{"head_dim": 64, "activation": "swiglu", "norm": "rmsnorm", "norm_eps": 1e-05, "rope_base": 10000.0, "init_std_up": 0.0338, "lr": 0.00504, "lr_mult_o": 0.745, "beta1": 0.95, "grad_clip": 1.0, "seq_len": 768, "train_tokens": 338300000}
Each number is 128 + 24 x the weight over its row's rms, rounded and kept within 0 to 255. Layers, rows and columns count from 0. Numbers have three digits each. The size before them is the row's rms in percent of the matrix's.

# layer 2 MLP up, 512x192, rms 0.181, rows 249-271, columns 0-95
107:123120132141131148178127175106175134139124069127138111107151148095147107131117069161113134100130128078137118093097132093107127123147157123109120179087083138115139133149114156137124138131140110134089072126150126161122137106127123124098124138153186107145122166143107105136097155122139161100
089:129115133136119186150143111115099086097110158137117081146152111107173117107133088124107135151148124170097131139158112123108170130161114166160143131114141151153129139144130153133124116073155130163127135102110085106103094173121134140106075101076158135100149136136073116145140138080112122124
100:158091127188149126086080135103130127103160070115136134138126118117133144096152113120117114126105144089119129100113106157123103112152112158115063158116129161055138167112075095147136128129118133100118123158171102106152105150124142128146101112127127128142150124166126077137126152099112110167
101:105173173151111129129118148111112129112105105112123144090146134098105130144157107110128085122093089164117089139132138140104122122116140107119162160139152074138137145084092136129194112137113140127118122103130093140164095152154138115182147128132157118161147103159136116146116138085115098120
104:108140123135145149161141139154117120103120114116109090082112100116106140089128112123117114099098131121122092079148132080162142121156123143120125125126087119140123141103145171135096114130133131167136136128089106101153117136180116118111133155144126135135142150139126151143113121123111086088
112:154125152179108105135141114133118116140079107154109110127138154129142141181127128152158114116139141114095064171140091154156131137150144090139137070129135131177140115145168097082118139101158154112117130066177135124112129111178155138163134100133114133140127127162128067152114162099119118129
094:184101134132132081134140098130112142114141147139153124137145090125152100108144144149116110137117092166110141134131134124070135159081108193103111105127124094131145110103157163105162116152147128080163148074158162143110139097121146101099126142129178105131140159100160120086123120149082093144
094:101128136109107111127108127131139157133137123124078089113116112136054133103122091144110114133152181118156117183149151123144139124122117123131119149155135090129132196122117083097136131149210097098117105141082103131144146141157122133123136107131155106165130135143122154163116125142124136130
104:095142140137143128154096125109152107154138117118137136116136141146123091158146163115093121167112124157147119106106154096141121106147152100154152121141125171082096150063115130175110146109135112146166143139166146155153143143128146152129124157132103155118160139116152126136126065125178111109
086:114147095108137080148110134160138168130105121149122145135160144114100112123153157181152102085084125145171124131147159092130122112145095160128107111142128125153155113086094131106133145152116146113142111157152127102170080120130101136101170107135107096067110137097097110141127103127133123117
086:135154128149144114129122113139154121115130085189118107118150125126093152140129136103116121126164131112126118115108130165129136132129101106100137159132119128079109155125129134053125137112122122155109161134176144095134117131124109100147146160115124135112112156102168142137124095130139143190
096:128142089129113118135133123103129060123121121113094126126118110156121134125160169154121059148149114129110146092083155145154153123148114057140181148110144057142120108126138108103124105167106115103106146101149070119122157147140135168118137107109115143149178122181161139123134159114109108134
104:140128110096144125109144134126141112109118119082130126116098141121135157129054135147129079167136134125158124121110133147111168119076143107143130099133155111085142157152135122124156132140112159113085152121109131149149172099108095183136066137114143139070146151099175143103142125120153165142
104:137154136135139147175132109186145108069129159103118107158121111124113159093071102150089184109152087150142125155120188136167101138144125169133136133091113133122134135119135134111114145126104123107158128140114118150117174095156147119129124156152123112116121168114111114125138151123085083077
096:119136135150115194132133136140120128154166079109101119151128166099136128124102176146158160106106112097107132118123118122121114102121116093112124098164107167109100159098121137145182142113150131092165148135112189123096146101137119131161180075115089173112153112107113201120103119134163156140
097:111104126128152138148130134097098124135153134133094139117122144145128124109080172157117136128136151174119127180151128090142196143135104145094109158094145142115124106130123142158120128105156133113150118130102165158115104100167136111164130172205093139141158141096132132129128124128144149166
102:146114160066140103162181113127120129146125125122105138124162133121112128142115131154175148121154090097088146162085085133090119114070124105109133119136110108101163084157135131121142168128108141134134102140124132122106126098169081159142098143139132096097132140138128137114106114110124074126
089:134159115100073096113114131160110156111138149110118166100146142139128164150129135138132104123146146126097131126091143160194128183125123162118138159078167101111111111121110139136153118118118100132111176116163125124141123110110096134103128133141134101138147145081106131156173143118153155114
098:145108136094107110137114099149127138110116126116142111110098152119086087121139116159138145145129108082099116110122138151163155151133129096123085123141176108129143120122134118133125136145159141140135128096139131105146058117137119079137118127095078132113167114127127150111093070140145087187
094:105129116150108167108119103102116091124128122145113099142117146122136139106105147180119107152084135152132148122169103129097167106132136137132146171109139193115153106170098109129148121135085118125119109126157173126124145174113124096119163142188152110146131168117119106101088135102153131153
105:125163121118115122158132148093125130150153153162142147141073138134114128130121088141122086099139141087118143152148082146183122117172090125143052126175132151118067144148113142125111127146115113112153135116120154164134159144126158112123138086123129113181117163101166111138146104124160127111
096:141157120103127129173112188133115116118149103164127112158170151107113115121112146108133107071152136163089153136123105145109117129137112132118139173176171151075121154076127166135126134120107138169123132126165133089092140153157134161135152118137126123150173135131143141088121126108141093140
096:135130133124123125090155161155134153115123142096130175096064175160142138136130133149131128133146143131124105101076112050159096143178125143132110100162110138122092106135110111129150145145114109121110099129144147115135145103114140149110149100105170133146118123130099105121148127127152142139
# layer 2 MLP down (transposed), 512x192, rms 0.165, rows 249-271, columns 0-95
105:139125156113108112141107143150162125110125103127105097129134131116155082165141116115089126163104126122129132134090098074115142120103115117144118119114094090098082128123148079110115137136110090164165132192080157129128143133146134105148123118106129122092118119119161148113159100123132151120
102:151108090116144092132127106173149120126128172105128132136120118099109148109136125112086167124075135154115093086118123170105133112105122071124151103146143101135159120115140133151084130104119124130174102136154120135142099121098154132124143111105087095155125114161137116132100187136154104096
102:137196153142122144119129115112132128150111143089122104111108120143098107120143111137114118113118148124092174165170169144152111167136119143174108089113125126124152131170159093141102121091090097133094125095085117110129167110136180127157121121172106133136064132131153109165137115102150185109
099:108137090139134085156157151184133084107112143100129112146133146115168109112136101145130131109078181125110112127153135143114118140101144136162150155147129164129157131165115102098115085120133138147124127111145100107134116135150176154138130122167078096182126105143153099144083120138135107139
104:106104126128108151103104124116128124106165106132125134132153182109157137118090119126085117161182097112147122123127123113122118155135145090121148123142152119116140071129145131143120084118115139083081129093122132119095074156129113111129123151155193162105146154116155166064202148102133115164
105:142111147140086117088183155147117109136050121137124164151137110159128157145147143123145113115075108121122171126131134175157095119104158163155131119171128137127170145156128119132139112126155100109169114114129132104115135134147133109128116110131135104177135104145155150127155136162115148149
103:139126165106144163105128117095077153161136120150096156154160101161145170096135110183140157115121088133147114149149111127118131161137199099125145126156119074124144139130157120102127177133105147116044148113159139103157117126115136122123118150107100095114106126105118163111153123116128117138
097:118104092096129114120161105136126096135142140119070120122097116111118106121110146116130151091096141115141113102131061117140164111114146166108153102113110082127135119124109134137135178152097122183155110074117128115107146113105104181112137141094106109127104117147168134145150110138156144103
104:138116126118169160172122134125146160123136134137100151089131125141122138174099141154116096122166102127181092159177109158132117084143141097103149156095117145137152133107179156143130137085155173169130159120066091154123107131113139123153114122132110149100131149125130115129123165104120123123
096:078090129128143100147137106103083132122078113137158138143102149185171124113121125107078127107172093083189146116166190105120136124139136140152131140156155127142084167086134108101112127145132139108126147124102127099129097117175117122126155148159148122152150146108141149126154131134112102132
094:136166142135123110097078133111147136118146106119119091156143132140127134140100150166110166121129122145198122124104134147156143183113157123163120088149092146111148088138140131091121134156120139156108121102129118126143095156106114081114108071111127084110134119105154137148088143154148163173
104:164129102155122146122127101131151118125140106104112113150136106148080128155135168119100051188152175114138096124112156169116132151165103121167120101151127151126092114154129165112119122142120110130129141110121128124084132172133156109113148159139155126105149167133136121102096145097089107109
103:126132114130130137121152132130108131100145129114151143116140117103169119147123187105155114135123141124127169120139124110117116121118143112125123090129183111130111143126160107085141167127145118075120095116149148136178106132132123117110141102141105110059118120095109143131148136119167149144
101:146164150112155130105178146140090152149111105108091162137123152147143123163131170157111093131135121114140089165128169113106134150140142133098140124120150120168057140140178138123102120134131075158121102138111091177133158115183120159155124109134103173141128120125151143143145130119166137111
104:075141163132127195148136136159134085087111136127186157144093173151149086072131110092126100092118104117105132163107091102125089141128132117117124092085102172099116099123140122139142152076144094135110126083153113167179144109177173085107137142124115149130124115143117109149122131109145121109
099:158119133106135066142100119104145121131137095137171107114114138130127130116112102147135114143138165145133124154117142134135136115138144148116124154138088140114142160139172105139136145154156115144146108116166147143119101130179092100161147144107125119113127139070120123051164159103191130176
095:094113116134114127110107147136126137120112126111119137123124140112155123103152110123165116104143107180114113095106097106095089072094129129159151114093149100144132145149066145120168128098143137080161110120129164116117152108130133146132120132106155113164140087125151103162134093087121139108
097:147116154127093155144145134164135080118113091127114118179120102123112124120103123142143173095167131082156163114094124086121111119142105129142105123167167168132161136131087141126147143126136107123109064126149137182121117119103144121128116123091141112130131094135158127131109110131123123162
093:145133141129145174100122134082155173136129138124171108152110160110113145116171134108173105106117140096151162132127140153096156125138180136096101136120124105072141109121121114120122147076125143085103114111179101109180115136138110094134124120134140139148089095098100141126102115138119115159
093:088126143102147108096133145122150170108121106129133134106166139130124098143134146098119098119119163140126133104151151102079121189124149121144163087153104141113133137115174119144140151143156115175154132155075139124133141116140138108173143149091069120146107100109153173096164073141101126104
102:110170128127169126135152144100096105106151123163098098168116146147126121107124095141137113124118133117138084143134092116093100159147131092131149137122126128139144079183138171090160149073118134108120091115128145153127132112148109152128156136119090138134136128089134105162172111102128130109
103:153146142191156157138055129098148181116099125123166138102119105127094115135153152126168116151132132105124115137136151143100096118119097141098133146107127129115125137099108142096122166129130136146116114088159139129129091073116134163134130097131081124100111154163109140106131154075109114137
099:073134121121133137092104104077155137120124125118086148126102114162133156169149173130143076150157106105117091131118143133136140147139133113132109119129118132113138114141152161093180135130092144117131119140103123153146128176105131136129132129138088148080139114118137109181121156150120089141
# layer 2 MLP gate, 512x192, rms 0.186, rows 250-271, columns 0-95
096:146116090130113135139087168099098143120131144145131140146130186112149096122121120125124118148069118142084162130127136166105096130163124160100158158094186105123110143113128139133158137188127111152115150108110132160125174163094108126131140164105139099061119131108076075114136138125098101122
097:145117111093152153157164123172114155140116139155123155143113142123133113147121106143148123077166079153114111153126158118111100082104150175166120083174134098140136129154160124131107121103123168134132105129127160148107170149131088083129120142143114107121180102092153141146181141140102104117
104:077134131135130116094110110145113138108133145133115176104121141117073112111168103127125124119135103135088128144132124146121115134113115163146177123176178159134123152085076095203149109125109152138132119091140082188122101163124121138144123168140165123124153076137115166158155135128145107091
098:144082139105094128099123114083114143125118094133142159147150092131183071123094086114139102123167145163158082122158122135129134092127136127142105143102127107130119141169129149144094119116140123130145179158124120077132127139154119109083134137101115124128110134152161160118137100145164085138
107:136091094137141148129154131143139117084181123100117134095146102134136133124105122121145088097149115141123097089121101142137119158133091141116165099191125157115139153151134149149106126092163159159145137172138119122089108088115087139121124109185142152134089120099138170142134110168117134148
096:165140121103115129139131152081167119137074125135155169136128105143174100113142137107159120162142111158141132088131140118114141136152144153130112162106124098157097138150149094123129107114121076111167126109120160090130138149144090106098138128115127125137138117121166106096110139150092180138
099:094082125111110160156102129112143110144175159129145124137138189121134081134127130100145152128108085134175147123122143152156089105118121122116111118175160108176151113116143099110106147128144124137143146132137152149108093095137122119124153141092097126130109086110155083126129123099149138080
095:127148158085099113134134114106089107137150137156130125149132141118145144093147103137174142151104118122125137131090173175153130159133126110113152137130130125126115093110147095133141103117097087095136101112145099177114122137122075139116125113117181106111126157100106190101157188145149109132
082:125135087104123096128117155167144170140155122178117127102144103090125144158121179142130135106140139148153131117117107137094134145146133212162130117097132095120138136090107131113138133154124150074160078119150165094146136115133102131142140108113118120073123159137129098137131125149086104138
089:145117126124086158137130128131116144119122134116104152195114156106174126103109135140115098155098126108160110145128138106102140110105135139146086122090156123150149137105088126173098110172169149098105124144088114166134143130137085107074071109119116124147108114114128087111100138156109114091
097:119153132130115135104116123134141144113171119130155126104156159113130133127127162132137135120102095149152142127136130153162140178102185128089077164128138105131105108127111119167101136070138111110124118147148117131191113149143129082103123142142103150115169122173115145134168139109149122115
100:088140121141163114117127150116129103134144173204105100144142124153132116142129111160147126120106099158099117138145136144109156134158110173119112126068129112109139129145143133147107152133145140097114129098122119128170138131093130123115140162122112158107124153109174141079147139137140099180
100:131104126140116133140180098133163129145169147121148131138125112142140137096144156119122110114124149157121123117126159121111109146148138147106129134112141132159169110134066114135117155122165112159152194083156113165163159092105117137145122120088170150160131117146165125090137121134115109150
099:167120165148186113128072119152115105101130130164131104135148121108123130112137137068090169107129146110152119095116101084118130136143094157126134066154152126099104155112147095100107156143099096114152133115097152146132118147172116129177153165152151130121127131148154097107073138157135135121
097:103067138172089101128146130170118130095124130126120098171169113128125128127107111128149204139096135093142107129113100106119130072115109123077144152145084145165137104123132146163156143119164133167138131094141136119120108156138153118133152098178156124116126123110151126142132142119156139099
101:100155136101106110126142075116120106117110115104128144113173100141086133145127112125128116126170121117126120161168129102108086132169129063104133125151131143123134113153141090104129123113144178141155109117127145136124123113118137133160135115133142133128114122161145152150126097068147081136
096:119106114135163145125131173116105104106125073119145137168112105101118129092096119159150177133130094085183128113169163087103132106147089116123109110145108130138127155145125143105100171133138154130128090106096112139109110155120152121144142154125119131117104111158166146120117130117104096146
088:183151139128113142114142167093135109157168147137128098088124129141125130146176126088116129114145176132124114148110134135087129139100152165129100102103156105132123080153129140130146135098136105148128184141151125108128116171147122113101120107092192155130078082098180127117143128142082155131
091:111110133152112153140135119139132107120094141149114112117117163145112061114152098163120108110150099145099154056132125132137141091099108086133137131119176132119145159150109152123109151106182180143123104102146163121132151109139133071135086132108137147103135120131127120156108111150147112177
110:096146128167132092148122119095145115163128108132092117161111158124116121081146147131096122158134159120184105151155161102090145117130110135091134108178118140161113144155123134121065114141133077138163150125132134119141174139135130158140127136194151170128105100126171089142144095129126140126
115:145099119078148154132163133105151107171110129084126114127107107137130161105097133146118115123127131151119155089125117142171150130109122131162115138155113101162110147115106176126129165137102137117113159137133089062153163151123127101099140171099135133139125134146156082162134077175124122126
095:094129114088114123127104135140061086144123111131113082137143114086107086142131143126112115121137147117097146165128113146134101124163138116093122147135158154130131147130151092111110140111131147146126138128120130152133105159102114170138115140170117129138081115129162145126133081138151131114